Weights of a small GPT-style language model, trained from scratch on English Wikipedia: MLP 320 squared ReGLU, gated attention.
Each number is 200 + 20 x the weight over its row's rms, rounded and kept within 0 to 999. Layers, rows and columns count from 0. The size before them is the row's rms in percent of the matrix's.

# layer 4 attention key, 192x128, rms 0.218, rows 68-80, columns 0-127
086,195,193,210,194,185,230,212,177,196,234,195,213,224,207,162,156,215,203,198,218,210,160,193,174,207,199,221,203,201,194,186,173,176,204,200,217,184,191,206,205,257,216,207,215,225,235,172,168,164,238,217,208,215,214,193,191,219,192,236,191,175,206,179,231,196,205,166,222,209,257,198,186,183,196,198,225,183,213,208,163,224,194,198,194,214,196,165,198,191,235,204,191,216,178,190,176,206,179,182,192,185,202,208,232,215,182,187,204,205,204,177,167,187,217,198,228,199,185,180,211,188,232,197,211,225,168,188,178
098,203,212,226,183,188,197,160,154,184,218,177,188,203,175,208,209,201,215,229,218,205,179,193,207,205,182,205,191,204,170,232,210,174,174,198,230,167,207,205,199,148,196,154,216,193,193,220,206,212,163,197,198,209,188,188,207,193,200,210,173,193,202,213,200,224,223,217,228,196,187,198,236,183,206,202,209,224,234,195,243,193,207,188,210,238,161,196,187,215,217,201,233,169,207,189,174,228,214,188,183,185,217,175,204,223,168,191,192,173,217,177,204,219,188,218,187,180,207,243,211,204,217,238,220,174,225,204,216
101,186,196,213,181,157,240,208,209,222,194,196,169,206,183,173,245,222,228,170,204,210,194,212,209,195,197,233,213,163,215,180,195,241,186,216,205,208,225,217,206,215,230,205,191,200,229,204,223,208,186,191,195,201,219,163,239,205,161,167,199,191,228,203,206,208,186,179,182,238,191,152,215,180,216,220,219,187,192,206,187,182,203,220,242,206,220,232,208,208,206,224,213,193,219,207,211,182,194,171,214,180,173,201,204,163,186,226,204,229,217,178,179,196,202,225,183,194,191,203,179,196,225,204,199,185,165,179,210
096,146,198,187,205,238,201,184,204,197,215,217,218,234,194,200,208,173,193,190,237,194,196,224,192,206,195,184,198,218,192,176,169,196,208,182,205,208,210,189,182,190,178,204,189,155,221,167,208,234,211,179,218,203,172,233,183,164,237,177,150,223,192,169,179,224,217,224,245,192,212,210,184,198,207,203,197,220,170,220,201,195,177,198,189,246,208,206,176,233,173,208,201,194,183,186,191,219,176,181,217,200,238,199,178,199,185,194,201,205,184,182,176,217,203,195,174,198,221,199,188,206,183,238,231,210,178,206,184
094,233,201,181,202,200,172,223,158,193,197,201,235,179,242,198,207,231,188,206,183,200,204,210,225,203,209,206,222,254,189,215,203,216,253,171,200,203,209,185,211,214,189,195,206,197,222,214,236,178,216,205,212,213,159,221,214,191,192,212,185,185,221,183,212,252,208,237,215,207,190,166,233,224,229,177,228,196,197,179,178,167,207,188,197,207,200,228,183,191,196,202,210,224,207,189,209,222,223,197,182,208,153,176,186,234,221,209,197,206,209,207,181,199,202,205,207,213,200,189,182,238,224,210,186,229,219,227,194
110,174,215,176,244,232,230,202,214,183,177,200,167,187,185,195,184,221,232,193,181,227,172,232,194,234,157,214,209,202,225,208,202,189,205,175,179,218,219,153,210,219,169,200,194,234,220,220,183,201,182,168,201,202,199,184,199,204,208,227,225,204,205,178,168,176,211,193,213,199,210,183,210,226,232,202,199,191,225,212,192,175,217,224,188,141,211,193,200,188,210,190,219,214,233,214,195,166,191,200,196,165,210,196,236,232,195,194,208,183,213,203,177,202,210,174,178,203,226,210,202,213,194,191,217,181,202,221,233
100,195,211,141,163,205,170,195,182,187,231,224,216,192,202,165,181,187,205,191,214,172,209,203,212,192,175,213,236,192,195,202,204,203,177,184,206,197,251,173,182,181,188,178,213,178,213,225,204,207,188,156,220,191,217,183,183,213,200,224,209,206,229,181,185,174,216,198,213,205,192,182,188,190,226,176,196,191,213,209,212,163,180,194,180,173,161,182,202,219,242,226,203,217,215,224,218,170,216,203,212,196,217,185,163,200,198,173,198,206,152,153,190,182,212,194,185,201,200,185,175,187,182,214,186,180,202,192,230
094,204,206,182,206,198,205,241,191,175,235,211,219,169,220,183,191,217,211,161,171,215,182,190,215,183,182,221,195,200,237,168,202,222,186,246,188,205,209,188,176,224,214,156,188,208,189,191,222,208,181,205,189,190,211,174,174,191,194,217,196,175,198,201,208,202,218,196,181,193,215,193,181,184,228,200,174,169,133,186,231,182,179,225,219,209,178,169,206,187,200,210,173,214,230,218,176,208,191,175,218,155,157,239,184,216,213,221,210,218,194,189,219,208,194,219,191,200,202,220,178,213,211,177,204,208,216,192,212
095,183,154,229,203,175,199,228,211,185,174,209,178,196,171,178,177,216,210,213,222,215,201,203,207,201,220,176,212,160,210,171,193,209,206,219,205,196,189,199,216,202,209,175,196,192,165,190,198,211,221,210,222,201,195,207,195,207,199,206,187,203,213,195,207,231,227,173,193,208,192,213,200,176,201,170,204,215,227,196,210,203,181,214,244,222,176,190,207,202,207,170,193,205,168,206,211,223,231,172,173,195,188,151,166,199,249,216,227,193,206,175,212,204,208,174,219,226,197,141,209,176,242,224,215,197,215,250,204
091,206,211,182,198,207,191,198,188,163,213,186,216,192,217,191,216,173,202,218,182,209,198,210,175,169,187,224,197,188,203,183,221,190,190,191,217,213,190,206,206,183,229,178,188,191,219,187,193,214,203,201,191,156,164,177,213,219,196,198,202,193,250,193,177,232,194,178,161,214,173,174,216,206,204,181,172,212,222,222,216,192,227,189,216,211,234,196,223,223,192,193,207,209,218,215,217,152,238,195,225,195,157,154,226,155,227,183,190,237,171,201,204,223,217,219,211,196,187,188,195,212,189,206,236,188,242,182,202
101,168,205,149,205,188,168,178,204,200,202,197,188,170,192,235,201,198,191,194,246,222,200,180,212,219,207,187,213,188,172,233,208,199,226,187,226,193,194,174,191,209,187,214,229,216,181,212,184,190,212,190,170,188,213,213,204,224,229,213,186,232,212,170,220,223,189,236,216,216,199,176,199,220,193,228,171,195,210,196,212,173,221,193,233,192,221,197,167,172,204,212,234,200,192,175,222,256,225,202,220,164,208,184,221,187,187,181,192,211,182,195,191,214,207,205,195,253,242,198,174,188,188,194,210,203,194,175,204
092,168,172,196,204,184,198,202,233,219,225,194,215,196,191,220,195,221,226,204,204,211,203,180,210,213,164,187,207,214,175,144,206,171,214,201,198,205,209,272,187,214,190,205,190,189,194,219,207,216,212,197,229,193,199,164,209,202,208,218,154,213,232,196,204,185,223,177,214,226,194,180,189,210,180,181,172,172,216,212,229,201,189,201,182,174,217,156,178,182,206,218,184,190,174,193,205,217,217,208,235,187,182,177,180,204,184,200,221,170,209,180,212,230,198,223,232,194,230,207,227,206,185,180,233,178,220,179,195
105,235,250,177,200,172,239,200,224,204,201,215,207,214,173,185,218,201,236,225,222,195,195,206,203,214,199,208,218,218,214,194,197,206,182,164,199,211,207,232,215,177,215,202,195,204,197,174,184,213,167,216,204,204,225,161,189,230,180,194,198,238,232,177,192,199,172,208,118,187,194,168,215,193,181,180,202,195,212,192,186,197,197,196,174,182,212,198,200,230,188,188,230,214,196,206,190,162,223,205,198,182,184,229,187,179,185,182,212,175,206,194,197,213,237,211,198,194,227,214,222,198,162,168,189,218,196,207,206
# layer 4 attention query, 192x128, rms 0.227, rows 69-81, columns 0-127
098,218,213,194,208,204,199,154,207,182,175,187,226,139,155,191,192,211,189,178,180,194,200,206,214,223,183,207,186,196,176,201,185,208,205,223,152,193,191,229,223,205,213,222,224,200,180,183,192,233,234,206,224,231,164,222,201,187,213,188,188,212,182,197,225,184,189,188,190,226,170,194,203,197,176,209,195,183,173,203,206,204,151,197,179,179,231,166,176,205,186,184,174,205,200,240,214,174,197,192,226,179,180,212,202,222,194,235,209,210,172,193,231,204,217,203,197,197,178,175,198,195,186,169,195,176,189,204,165
101,216,217,196,212,209,199,213,170,204,227,176,188,190,218,229,242,222,187,197,216,172,201,214,221,217,185,190,208,241,178,222,208,166,240,217,202,226,160,184,211,192,197,144,240,186,185,162,182,185,206,194,209,215,207,221,178,206,209,192,172,194,183,210,162,200,192,198,206,196,199,202,191,223,198,197,206,174,222,195,171,245,173,178,171,208,244,205,183,198,227,172,182,192,191,165,181,193,184,206,208,224,229,200,203,218,210,207,197,201,206,223,233,182,215,189,188,204,217,201,221,216,194,190,235,233,206,169,209
100,217,232,203,215,189,211,214,216,187,221,154,186,176,176,185,209,187,190,208,239,194,181,198,180,247,195,199,205,226,194,230,216,227,173,190,203,212,178,203,193,212,204,240,198,232,178,206,212,201,232,204,198,175,208,198,187,187,184,187,209,221,192,191,211,186,172,221,221,205,194,183,222,208,171,213,172,186,224,206,181,211,229,202,202,227,203,210,195,170,232,221,187,192,176,190,192,198,197,222,179,198,206,206,204,211,216,199,237,166,252,239,253,232,186,214,192,197,179,206,218,172,199,188,169,212,201,150,187
103,164,208,199,177,201,234,226,205,194,214,175,179,216,175,218,190,172,205,214,170,196,186,189,186,188,229,168,195,208,194,205,239,194,204,192,216,195,215,196,197,208,200,216,209,194,160,242,176,211,182,227,182,206,225,176,169,209,213,165,216,213,210,177,198,200,167,209,166,178,211,237,199,244,157,192,182,240,211,218,192,202,214,168,250,174,211,204,182,157,173,214,201,208,232,235,201,199,188,200,201,190,192,189,232,193,195,201,192,197,167,220,183,203,201,188,227,204,200,190,208,210,178,207,207,218,174,196,170
103,233,209,202,162,195,192,182,223,223,227,193,222,231,219,242,213,170,205,220,203,188,182,148,216,210,228,213,217,231,196,200,225,206,194,215,226,204,176,233,205,122,214,211,215,187,205,211,208,196,204,208,206,202,240,199,189,177,187,206,192,204,164,211,208,223,190,201,176,187,167,224,202,171,195,212,212,214,195,181,217,201,201,166,195,220,223,211,172,161,206,209,199,227,178,186,213,206,212,209,208,205,168,198,184,202,180,204,163,218,219,201,192,211,200,243,202,228,191,164,205,226,198,193,214,207,207,185,184
103,209,177,212,192,221,201,242,232,199,157,197,225,183,219,235,250,207,206,160,212,230,209,197,166,203,184,176,187,206,208,177,189,211,204,193,199,176,164,221,186,201,230,191,184,197,190,181,190,191,204,220,178,211,190,194,245,231,224,203,158,216,193,195,222,208,206,179,177,202,222,214,181,199,194,196,236,230,189,207,202,171,236,220,187,205,219,177,188,193,163,202,198,192,202,174,222,221,192,215,193,195,158,190,242,184,205,222,200,204,176,215,223,201,209,235,203,203,154,216,211,217,190,185,194,211,217,204,210
091,206,150,187,165,211,184,180,202,239,179,205,216,185,224,216,203,189,206,232,237,214,186,160,192,183,192,198,213,210,222,194,198,213,237,170,185,176,165,203,201,188,172,179,179,175,245,197,200,216,222,182,201,210,182,188,214,208,211,210,211,195,200,210,221,196,237,182,181,170,168,205,238,217,169,210,181,199,187,232,186,212,217,233,179,188,177,206,221,187,232,186,211,173,203,219,197,174,207,200,169,183,226,173,201,178,184,200,177,195,226,221,225,206,202,239,196,164,203,170,187,177,192,202,200,214,196,198,193
102,216,216,200,168,219,199,184,231,208,218,224,201,226,198,232,233,209,196,204,176,182,244,189,173,176,190,179,203,168,186,200,213,199,205,177,232,235,216,184,180,222,224,159,208,198,214,188,202,221,172,175,210,220,196,180,211,181,217,192,192,214,216,216,191,198,200,171,171,154,247,191,173,207,211,215,198,198,196,190,181,233,218,179,207,157,224,205,214,164,201,195,170,177,229,218,226,214,204,213,213,212,192,193,241,200,201,224,197,192,200,194,174,219,194,196,197,182,206,202,176,238,195,185,195,215,214,171,161
093,213,218,249,221,212,175,202,212,209,164,241,211,221,193,202,218,203,193,205,199,198,216,209,225,208,205,176,206,183,204,232,175,216,202,189,194,183,201,182,180,180,208,178,177,219,169,202,226,144,200,216,209,229,214,212,186,213,181,190,214,218,151,222,174,189,224,206,235,199,207,229,205,207,178,217,217,168,210,230,191,171,225,240,198,178,195,229,159,207,226,205,206,177,201,214,210,183,174,193,172,244,181,205,164,211,174,191,208,190,217,193,190,186,204,185,204,219,182,227,197,181,209,215,193,226,211,197,174
098,194,204,199,179,195,208,212,204,181,182,194,201,190,217,206,193,174,187,206,143,197,227,209,209,205,193,189,201,235,194,205,218,212,227,195,186,190,155,221,193,176,188,172,202,221,176,189,165,227,206,226,209,223,220,214,164,186,181,180,228,184,190,182,185,198,216,179,206,229,178,192,191,233,216,166,179,224,181,190,225,213,233,154,213,179,220,177,212,220,192,217,173,242,194,197,188,179,211,218,201,209,175,172,186,178,203,180,195,208,201,229,218,242,208,201,179,179,152,236,229,212,219,182,184,206,203,205,206
109,213,159,164,200,210,199,219,231,196,244,210,244,234,212,225,164,164,213,174,207,205,193,201,194,190,215,216,194,200,169,226,182,228,195,194,175,196,170,174,187,220,189,203,217,220,192,192,183,193,161,189,214,224,158,206,194,232,181,233,220,196,174,200,189,207,170,178,185,183,245,228,181,166,181,198,195,238,179,213,205,214,184,221,209,196,200,178,188,190,206,195,212,199,202,182,205,199,200,221,200,179,223,194,191,180,225,174,179,208,165,218,188,214,213,190,202,157,181,212,205,196,203,190,175,237,200,203,215
108,181,184,203,196,186,172,212,232,291,187,228,246,258,215,191,240,216,206,218,221,192,225,194,197,193,199,178,205,181,204,183,220,178,209,200,222,216,194,186,179,214,194,228,192,221,201,202,211,231,202,206,199,174,224,207,181,192,194,186,212,228,204,202,164,212,200,203,151,178,181,197,228,218,190,208,180,217,200,173,172,175,198,207,196,173,186,217,216,188,208,208,198,205,191,206,179,196,197,183,192,191,183,201,179,200,163,187,172,224,212,189,227,205,183,217,188,216,195,223,169,214,182,190,171,207,179,201,188
094,180,183,199,233,166,226,256,215,214,203,227,256,186,203,214,229,204,212,209,231,222,203,198,181,206,170,210,222,223,189,229,184,182,208,189,210,201,213,214,202,188,175,219,197,203,191,209,200,218,197,181,180,206,209,173,207,202,217,242,191,210,199,189,174,172,217,192,163,165,186,200,215,206,173,233,186,236,206,170,212,184,181,193,187,238,224,179,201,186,205,203,201,175,231,212,183,241,193,178,212,213,204,192,203,219,186,200,243,172,202,172,177,213,178,212,184,211,222,201,218,212,206,200,195,240,212,186,173